{"n_layer": 13, "d_model": 160, "n_head": 2, "n_kv_head": 2, "head_dim": 64, "d_mlp": 448, "vocab_size": 2048, "activation": "geglu", "norm": "rmsnorm", "norm_place": "pre", "norm_eps": 1e-05, "positions": "rope", "rope_base": 10000.0, "rope_fraction": 1.0, "qk_norm": false, "attn_scale": 0.125, "bias": "none", "tie_embeddings": true, "parallel_block": false, "init": "normal", "init_std_qkv": 0.0454, "init_std_o": 0.0, "init_std_up": 0.0454, "init_std_down": 0.0, "optimizer": "muon_variant", "lr": 0.0111, "lr_mult_o": 2.0, "beta1": 0.93, "lr_head": 0.00621, "grad_clip": 0.5, "warmup_steps": 200, "schedule": "wsd", "decay_fraction": 1.0, "decay_shape": "cos", "final_lr_fraction": 0.05, "batch_tokens": 32768, "seq_len": 512, "doc_mask": true, "train_tokens": 292500000, "steps": 8927, "dataset": "wikipedia_en"}
Each number is 500 + 25 x the weight over its row's rms, rounded and kept within 0 to 999. Layers, rows and columns count from 0. Numbers have three digits each. The size before them is the row's rms in percent of the matrix's.

# layer 9 MLP down, 160x448, rms 0.118, rows 49-159, columns 56-111
098:530501455446496507504491509535531498485512481504491491507513485493447505486505485527520500511526520577485510522484506466512518492497445490481440512479476564488440541489
099:492503491520504539519498530512550534488471511493476490546481517482473497486483523466528518490507518530473534441499513523497442513473540510499520511477499520521485472500
100:522546536497433488507494454520500513499500493502480463497451434537492523494456521532476522507518514495534502493532537475471474565512529474500497486485472506488530550521
097:497475487524505474511526517504492472494523491521555482515524548476505488535516431495487503497490492492452476542467505521526540505545486531537457541482483484519541526460
098:522480498541518524514485495519504499550480490486537480495498513461488467528516525451486499526533499486473519515483508494506504525521513504514475484457473521514492495514
105:538474509457518467520497512485546504525486486486497537509502543534500506481474526486457492575508472512502485525525489527497469515515534495487504480481476478502547482501
095:512482485480478502536535537509490492473481471500529491486514548508494512484544529504551448513526492522519505512493536533527471471474479539459484521516461469460487490504
102:546525520511528496518549513496531473489518535500499518518475486513509500538499515501528497483453462514523506483446501486514481508543448521479477492506501477493500527492
105:500502477490522519509462508506484461490502459502492513517492473493546524503518477489518508524542510499525523513472527499488507509487469498536515478495507510455512522494
109:527487526515459536466494480454528516506516432510510511458510501467504507522471542489489505512474503480489499518513463496523508515528535540510492488537545489493536476488
101:493511497477465509535525520497481475506482498473545515475542525487515522499526473482494457505496480524491521490491506460515485504487529517483505534484462468519525500499
105:533523537469490521500505492523441496540538521470540518466498526497492538467501540497495532499491481509493458468513501515470495449498476498511511501520555490531487525510
101:497490530512466533448430472457495482503464478509469495453517494515470479447542505516491442510455465499500553471459476492506481532496493539527462505500455481499490556457
096:472533546472507489517512481515515466497505510516480499520502475485478498547510571491445498524494495522504485515526543515461493530499525495499469486507483477499459475464
094:494488511470514479483496497445476524428519525513500481497492485540507519557495463529466546537507511553509518526505521479480485484538498511503488473541533450512506471479
098:487516499515472550487492492508545501484458515508481512495488472499468490514489460500526516490503510484506521491499532542508499533464518536466527486488492496511492509514
101:534487478474498482507472455511498521500484539509486532456509482498504534544530536504490514524507507510508546503520500445521461470505504437499509486493510544485500469479
106:529522491496526494501516568502506531504468528546520545432522492486526525450515534508478481516503524514556475564502462500499493505479490489517526463533513451468494463474
096:461522510507491509495507465486539514485445491490503505508494458514485516501531488491554526535526542460480482491494478497499472519487506517497540543439505514504502514465
099:492479464504533497494485496488516509522507505491502506487456523524521507525503495541520505522497507510527516478515465537536477506509503456483479515522499556451482531517
098:444500500484545497522510481523460479475556519524488544545491554507514520454474480563492539481512506511454507489532521443492533485516512538519513493477524483490528484531
102:517482490513465536509543519495490528503463517487424534487519542501484514495464503492503590489475539512506448473481520500530550488498495430492549475498477505517524557525
092:468509517517497512513529475512474513491512539522493445520490499516480534513480499549503516480471506544475502517512494514506471534474521503442431515484501494522478523534
101:504550469510528503540503502543499511483495432534530431522504484498529494488482488431444488509497464475480511495522512469525476495485481503506486491488517479520502531545
095:517465491528475538473465482467547532471477509491488483477525470534509474552502530525544555463523509494496499495515548503473442500506486499493502524508509485477540507536
099:521453490456537504488511535515466458468525489503484491497461508515483502494508520524485472517511531516498534472498505525471515465478560487507525492572512473483473512539
092:489538537467517483530492502504517528478491528520462504503479525520480518509501501513537486486481519503538491528512503485489517493507526513491486484505525507486464509535
106:524499510496471525460479493471526483518525506501522535454532538482513480495499479519510521500522512522503517511491469504491553519488543462520532499553493498509509492466
093:541491491520494475488509531494476468485456515520505528517479526449513511505504521477535487467504481510522522519482462522498509522515470473455537499500485514487497506432
102:459475493481495530507525518490497483523475501490494481522508508523512511504439514481511488547518489513503476474478482487478499516478505528540473505497562522496533540438
102:477473454546511500483480483486472546507475471502464450499503463496479485536509499468470448486488488504473465482504519475484526509537486490471489519442554479472497457437
099:493518474517485483503510508496502506496464536487521482476518517468513488505489529475511515479487467496494488552482496516532513502498509523493516493486522514517484528478
100:520510498486490459501514496530523499506511527508503514506506459514537508524481491485511461519512459470491473528516519473514483522520511519507509488510476535516473497506
097:469490467478526483449504467507509540457474478468491518505523522542519509505534498477520525476487521545514473538480504501504491494464538484492482482519474507502532530524
096:501542476498524505517483520466486514513501496508490528531468539499469477465493508527487497477488504535575477490444520523479491490495551504542557473495521512506473483475
103:526499477496526493511472487484471485486499448480445539532491525494529521500489478497524508525526493438495501476474505504516469488495511503525543491495493503534509496498
096:525504524492477486520516550483524515517449544542502523509512498519526527496503497512507511487512506472533522480515508457494483468516516452526498469447497488482503519538
099:499509521469539475447539516490460469524504461491526517513518507486518485517488546479471520469461469483508480509498452498507462470500491461527489463503521454485521508507
097:472431496485484488494522487511466478493479519515486530541530540480487488544441497506506471563519465472493530467529460491516466519496527549524533504535485462488497506509
102:474477489498485504460493495501527512477488503508511484465511482565478522469516495503521496533538477532463522558514460490495505474485491489469514521485507509469512487489
096:510501499496487495506527471503508483509463525514485519530527542516497520488519461513518461491548520470474503520536531558533516488500550445480482486496495478471474499502
101:499499413497501515497495492540553503475515472466475481498503481534529497437525507531477548482510499484479499455522532579484501473533476476478515523511460508491468502510
096:505495464534471502490470496471518487522474483509493508475517478472507517465502461548470544481475513500499476484487537506504526509499481495462483571527495582489496517537
096:467529458509522495484495483499513505502497520510479515488460509511466519498495505518547561449503486500490522477496509541488537516533495487504506477489537487522533490471
098:512508516509484494490492498484533486482472560517489513464523487478474511464472480535502467494487468491482466502519504460490527483542462541538518521521501551552501488490
098:533481532514467490488502501517508470506521438515459486536508530473495532509487487467490480515486529450540517507510501508515485480474502516475465518490521489537485527486
107:504484509517498450522517469548511527512503472482503490486537522494479535507515523519505515457514506462498530521498483491501510452463530530495512500503504524438472441493
158:516479496460487547515517534527494476535496490512482539523492524520501534528473493508514526491505533489520490467500527503514493495470514478499469513506478480509474492492
092:521547545472502477518541529478543503548522477465511507497500560510556502463491524504481512451505522481520530498476489500511459490484511496512497500494499451485515518512
100:438481488502529514477435486497473473500467491511507515460522531501523526476488498476484541506504500475515490503503474498514508536490491495542463476536515514475506468475
098:462501475521460512514486495507505524541499503534513459526518449475513528527506491435451477525563503484508510516475516460504478496432540495532456472496430464512521497528
105:500522515527477489537502507516545514483488511493496479472493530502531493496522499471548505517483516503554502444488491535530505464509546505529472465493479510487514520526
099:493522486495450520476448503490477494463534448495481526512476516537460540465476496505527482466514526518547495512467515516482486525478468526539503501538516527527493477567
102:506545498507490546542476540484506486483434485513524518473523465481509537498482486532472511503456474494482511468549482502512466504538517541540462487512456524517494483495
103:507545483505502487553482515507521534505509493496508462468469453575494508422507494518527431481439487487487531492520449524526460456509520520521511488466518515476505510502
122:533505519481479522481514519563476487521489476511520520493500502547505533522498510521519527500513555511533509528451540500519502471480510463506477494532483526492488490508
095:511480498512515498488522514464505463511544521497492532472492487531486513518494502504489525512494524492486511482486515463510427497495490489480468544458522508518533531474
108:511533464519455499491507477488486465507503524494513490463483530510488531493483488543497498546480487561475497491517477483482488488491480449515474510492527518482535511488
094:481456514478471508549491483551483470535477471514486487482536520490496506529431511518503489518528538494498516492536507486527530531493479498479478494527525519536500511537
091:518480512524519482489500479494500506502510524490470484540492460556517495487460451526477524489515459476486528465497530484459493478503501500452503498497501520533549497474
095:508506507520543500514496530514453513554478525467496530474479503511509521479517503460514479522504550506487493499485496463512489493508519480510501536506491482521460505493
096:484514543509499543505479480527494483482503479513470507523466514466482484496520508487468517463505481465524539526498506510499529498523499537525492494511462487516496496487
100:490489477479517517500471505531445484475539529541507483519507475461438546538529476488541473518538547509537496513503495527499468459473521487515513535498469529506490521522
107:478525492543501469519466500502515502443486516467529516477497477490459503509478485525504492521542516529497489496461486483482486486484531530491512456534500492535488453475
101:462497500501546504506506510503551481507505508507526515476501483467444506468545472472510494537516543492510501478514498518473467514501491467487487466521493513471543535509
091:475483483513504494524530479505515507516491480505474516479518523517482486497522501512504494504505443457496445481551505529531468495455470482514508535511479487501516561536
109:478502479506521519490501519526512482467478473524481485528466488521494480525444497487490523518478513472492486538545484513465513518506473481517526476477482501510560493477
100:460512519536483501509463524462505530539513482474466537475446497512544499488490533497525507505511512486511500491507498506496467458496508468451546534509506497516510455534
098:521522532505509521492464470452522530474508499530529479534515504512471535485504513501464500499459513502529506527481490497486519484479484484520485493494517545505503467484
107:507507528493524495436521503489496516553507478498527477472495528486519497498478470500499469503500483517513481501501462535491515503510476522523554518523460486455550531488
096:494510479538505517531507480560490508488421514448501485537478473482460489528465488461509471516519475452519444515489513469532492509480505533480514440509522507504469517475
100:488539525457519550460484515504501469532497489512485511511509517529511514473521535481474482511521534543534505496464513518516516528510478530498525502476477491493482516489
096:466500516506501521466508547523492506495497507482479498441507530504479553534516511502505472524470482495497507534531541501537446491511492529525522530469502512544498511491
100:488528473536412513521473503498479510542514485524508441496482488498498482525514485525515479470503473504524531541502505501491528467518493529496480487484500485514521482455
097:527559490535476479490481517489471480518480501495470524475492498460532494473517461523520494488493473484525525498479476529492505494507496494490529513460453506485508465530
100:500499508459543485515492491459503495506507532475449494510463501500499468482506466474495494525492516520495530451478485521525444509509535512496474492500499490531490482440
096:510505481509514482495454463509504507496478491523481450497477469497503540473551471487534543492517490522515485466477473515484574469489508547520474459470514525496520497546
099:494494513462470493486482516508508518511502535525516506524490483489501513485508522479503524544504515521539494494443505470484571515509480466500527510503520501515475545457
097:517493505477490489500521461497508442462477486445542508497559493474478493428478489469479504487521504495496442519509521532531498498502546512463486525459482486539478503482
098:485473555502472475504514541480504511514491517503523529491516480506459500504496500525496521469502456513513502483525503535488512492492502529518517505502480497511536542548
100:540528458456514510519517502522467490503494493488494491500507504538529466517463545502511484513516485466522489469527507466523530499518508522494522516477489554504536488484
094:506457512512506512508511480497495470489508492495502523541550525488493483488517484526527524481534492525508544569483546492509442512519549514469531517506492559481452497498
104:498495538491487472474491517495516477507538458474526502527518541487478497500491502478437482487532498495493458504548479487547538518516516507449475502476516541514477528480
099:442550547518496488498552501496512477505541460498544508488507498510492479520506544461482518513474484536535446486485514490474526478519457510494478517520516519492506477544
096:529491530534482470461463460488489491517480516512532512464505483494533483470458483508499490495500470521454504545494518478490506521541459453462484485472502552519563494505
100:508501554498498551481509508494474494457518525536495501522502505513516526501478514528476509522500497503546499531558512502509514486505519495517515504554493487549497515420
101:475485499482519471502501531507530498477520478466461530510508472476552483474503484566511535496525479497515514506488494509450550498510513528502480481508490496468490480496
103:499482507503463485498491510545491499449497489498469516527540496518497528500525496506503519518476484493522537462529521514462483497504526495555502479480478545480514547509
106:506468515477455497536488536480489479557483489456450490525472479515458476523519506420470439521497493488491502511511471528489514525505501505499496476452547525492490472491
092:516489537491514502543539481504522480469445507491482522457538502464508517476531516523522583530474494526526485485494490465456514529521498495494486505488504499472492498471
100:468512470513511483556503493514501464501517499493489478532487514491474508519478560483488512513503512521478510508495540516514484475513521484494499497529492483505502497505
100:505523525494490514476494498494548530510491475513526487511475479494575481482525466508496466527506488479469516505497502524514507444471478512458505537506471488476503474544
101:459462557522526483499502539463463499472495473507525491541512519508453541482518492463545503513458531512486503489509548444547492511485484484529517488469513551500500475530
095:520470501484525419494549518484482506488479530463513504516489513471486504481508468504519508500501508513506514526511508518491505472523534503502486476457519465525528495504
099:509491452524548501521529541461505527521508478529530481530501486559549480528523443496537487492500502491469517468519530514530495537486503470518508496482477508443503537477
095:462533492509538452491519501465496473526485494515513512500512527506504516524503504494500438540444478505495492475527503529525485557509520498475502464509474502516477512484
096:503518482506505439470503462444505524504452520475453475506467514528480478506508515485501528525523466496448516494498495484506475517590479476476523469503489548508499496563
096:518484508455517483526508488470492534508521512524486532557476483492485479519488517499508473507510487489519522520516454523498499537516479493547484493482518484532482460478
099:475535517507501520549498470518482518492515551458484493471504496494546488438531528492521521536521502484505505445526470551522554498462523482476478507491588553506495493532
097:485460497494513517520500517530519461502476534460470508527540495462510523542492488542513526488460529502457478453477497464488495444459523510460491492488523453477498514540
096:530513556526540498521455519499521530517474526544530522491477498473467518496492506464549514459499496513480477518506503517514474522500520508494485495543488500507537518468
101:520525479520475487525517494502505491501490504546497479527541502455483487513522472503503516493516472547499504494509520502488510532494470464507488501473499533530468516498
090:523529523513539487524553470502528510456511555485536506478509505539485468483504475484526484488505492500513498538516510536526492503496474487478522496518534515508502455480
095:495496477506495520492425512539495536481502490492425513480473470532516496477474524514493444532468494514496451437471539542483500487526513484475510517480482502529496507470
099:504488453498486516500525493453508485500450481501469493491454493533486521511526508510457474477521520464480481471516468436493459480500473489521502521505463509532422537447
094:503477482505486519463501512497498461491535512480495503508483526503494486478498524487517476499504495490510511514538520523506526473553482501510474507452496490497473481514
095:526480527522462471513499539518489549502472496519511509485468429498496479503514483482516488472489485497504536532481497475497509494512489492475513513507524482508519523487
103:508507500528465528512508522505506514493520491499506528533482515448510508556463504521538506534528519499503527487473482541512502510478493501505504529508467486493531499498
095:464535477511498518501501499513513531528553458513534489444561463506475463481481486464510535554501516530509490515479498468468505518476477506535474520502528508490512494499
096:522517506477538503502473497514532478494514472498509535498505512503546527503533502554449489506510528503535496445499515478506469517521492491491480519518521495490511490449
105:511502522499460469487473523493431486481534530539479476515482499510493501486517506487511488490534471463487503488516509488555457487452551521487524504493504527463512480518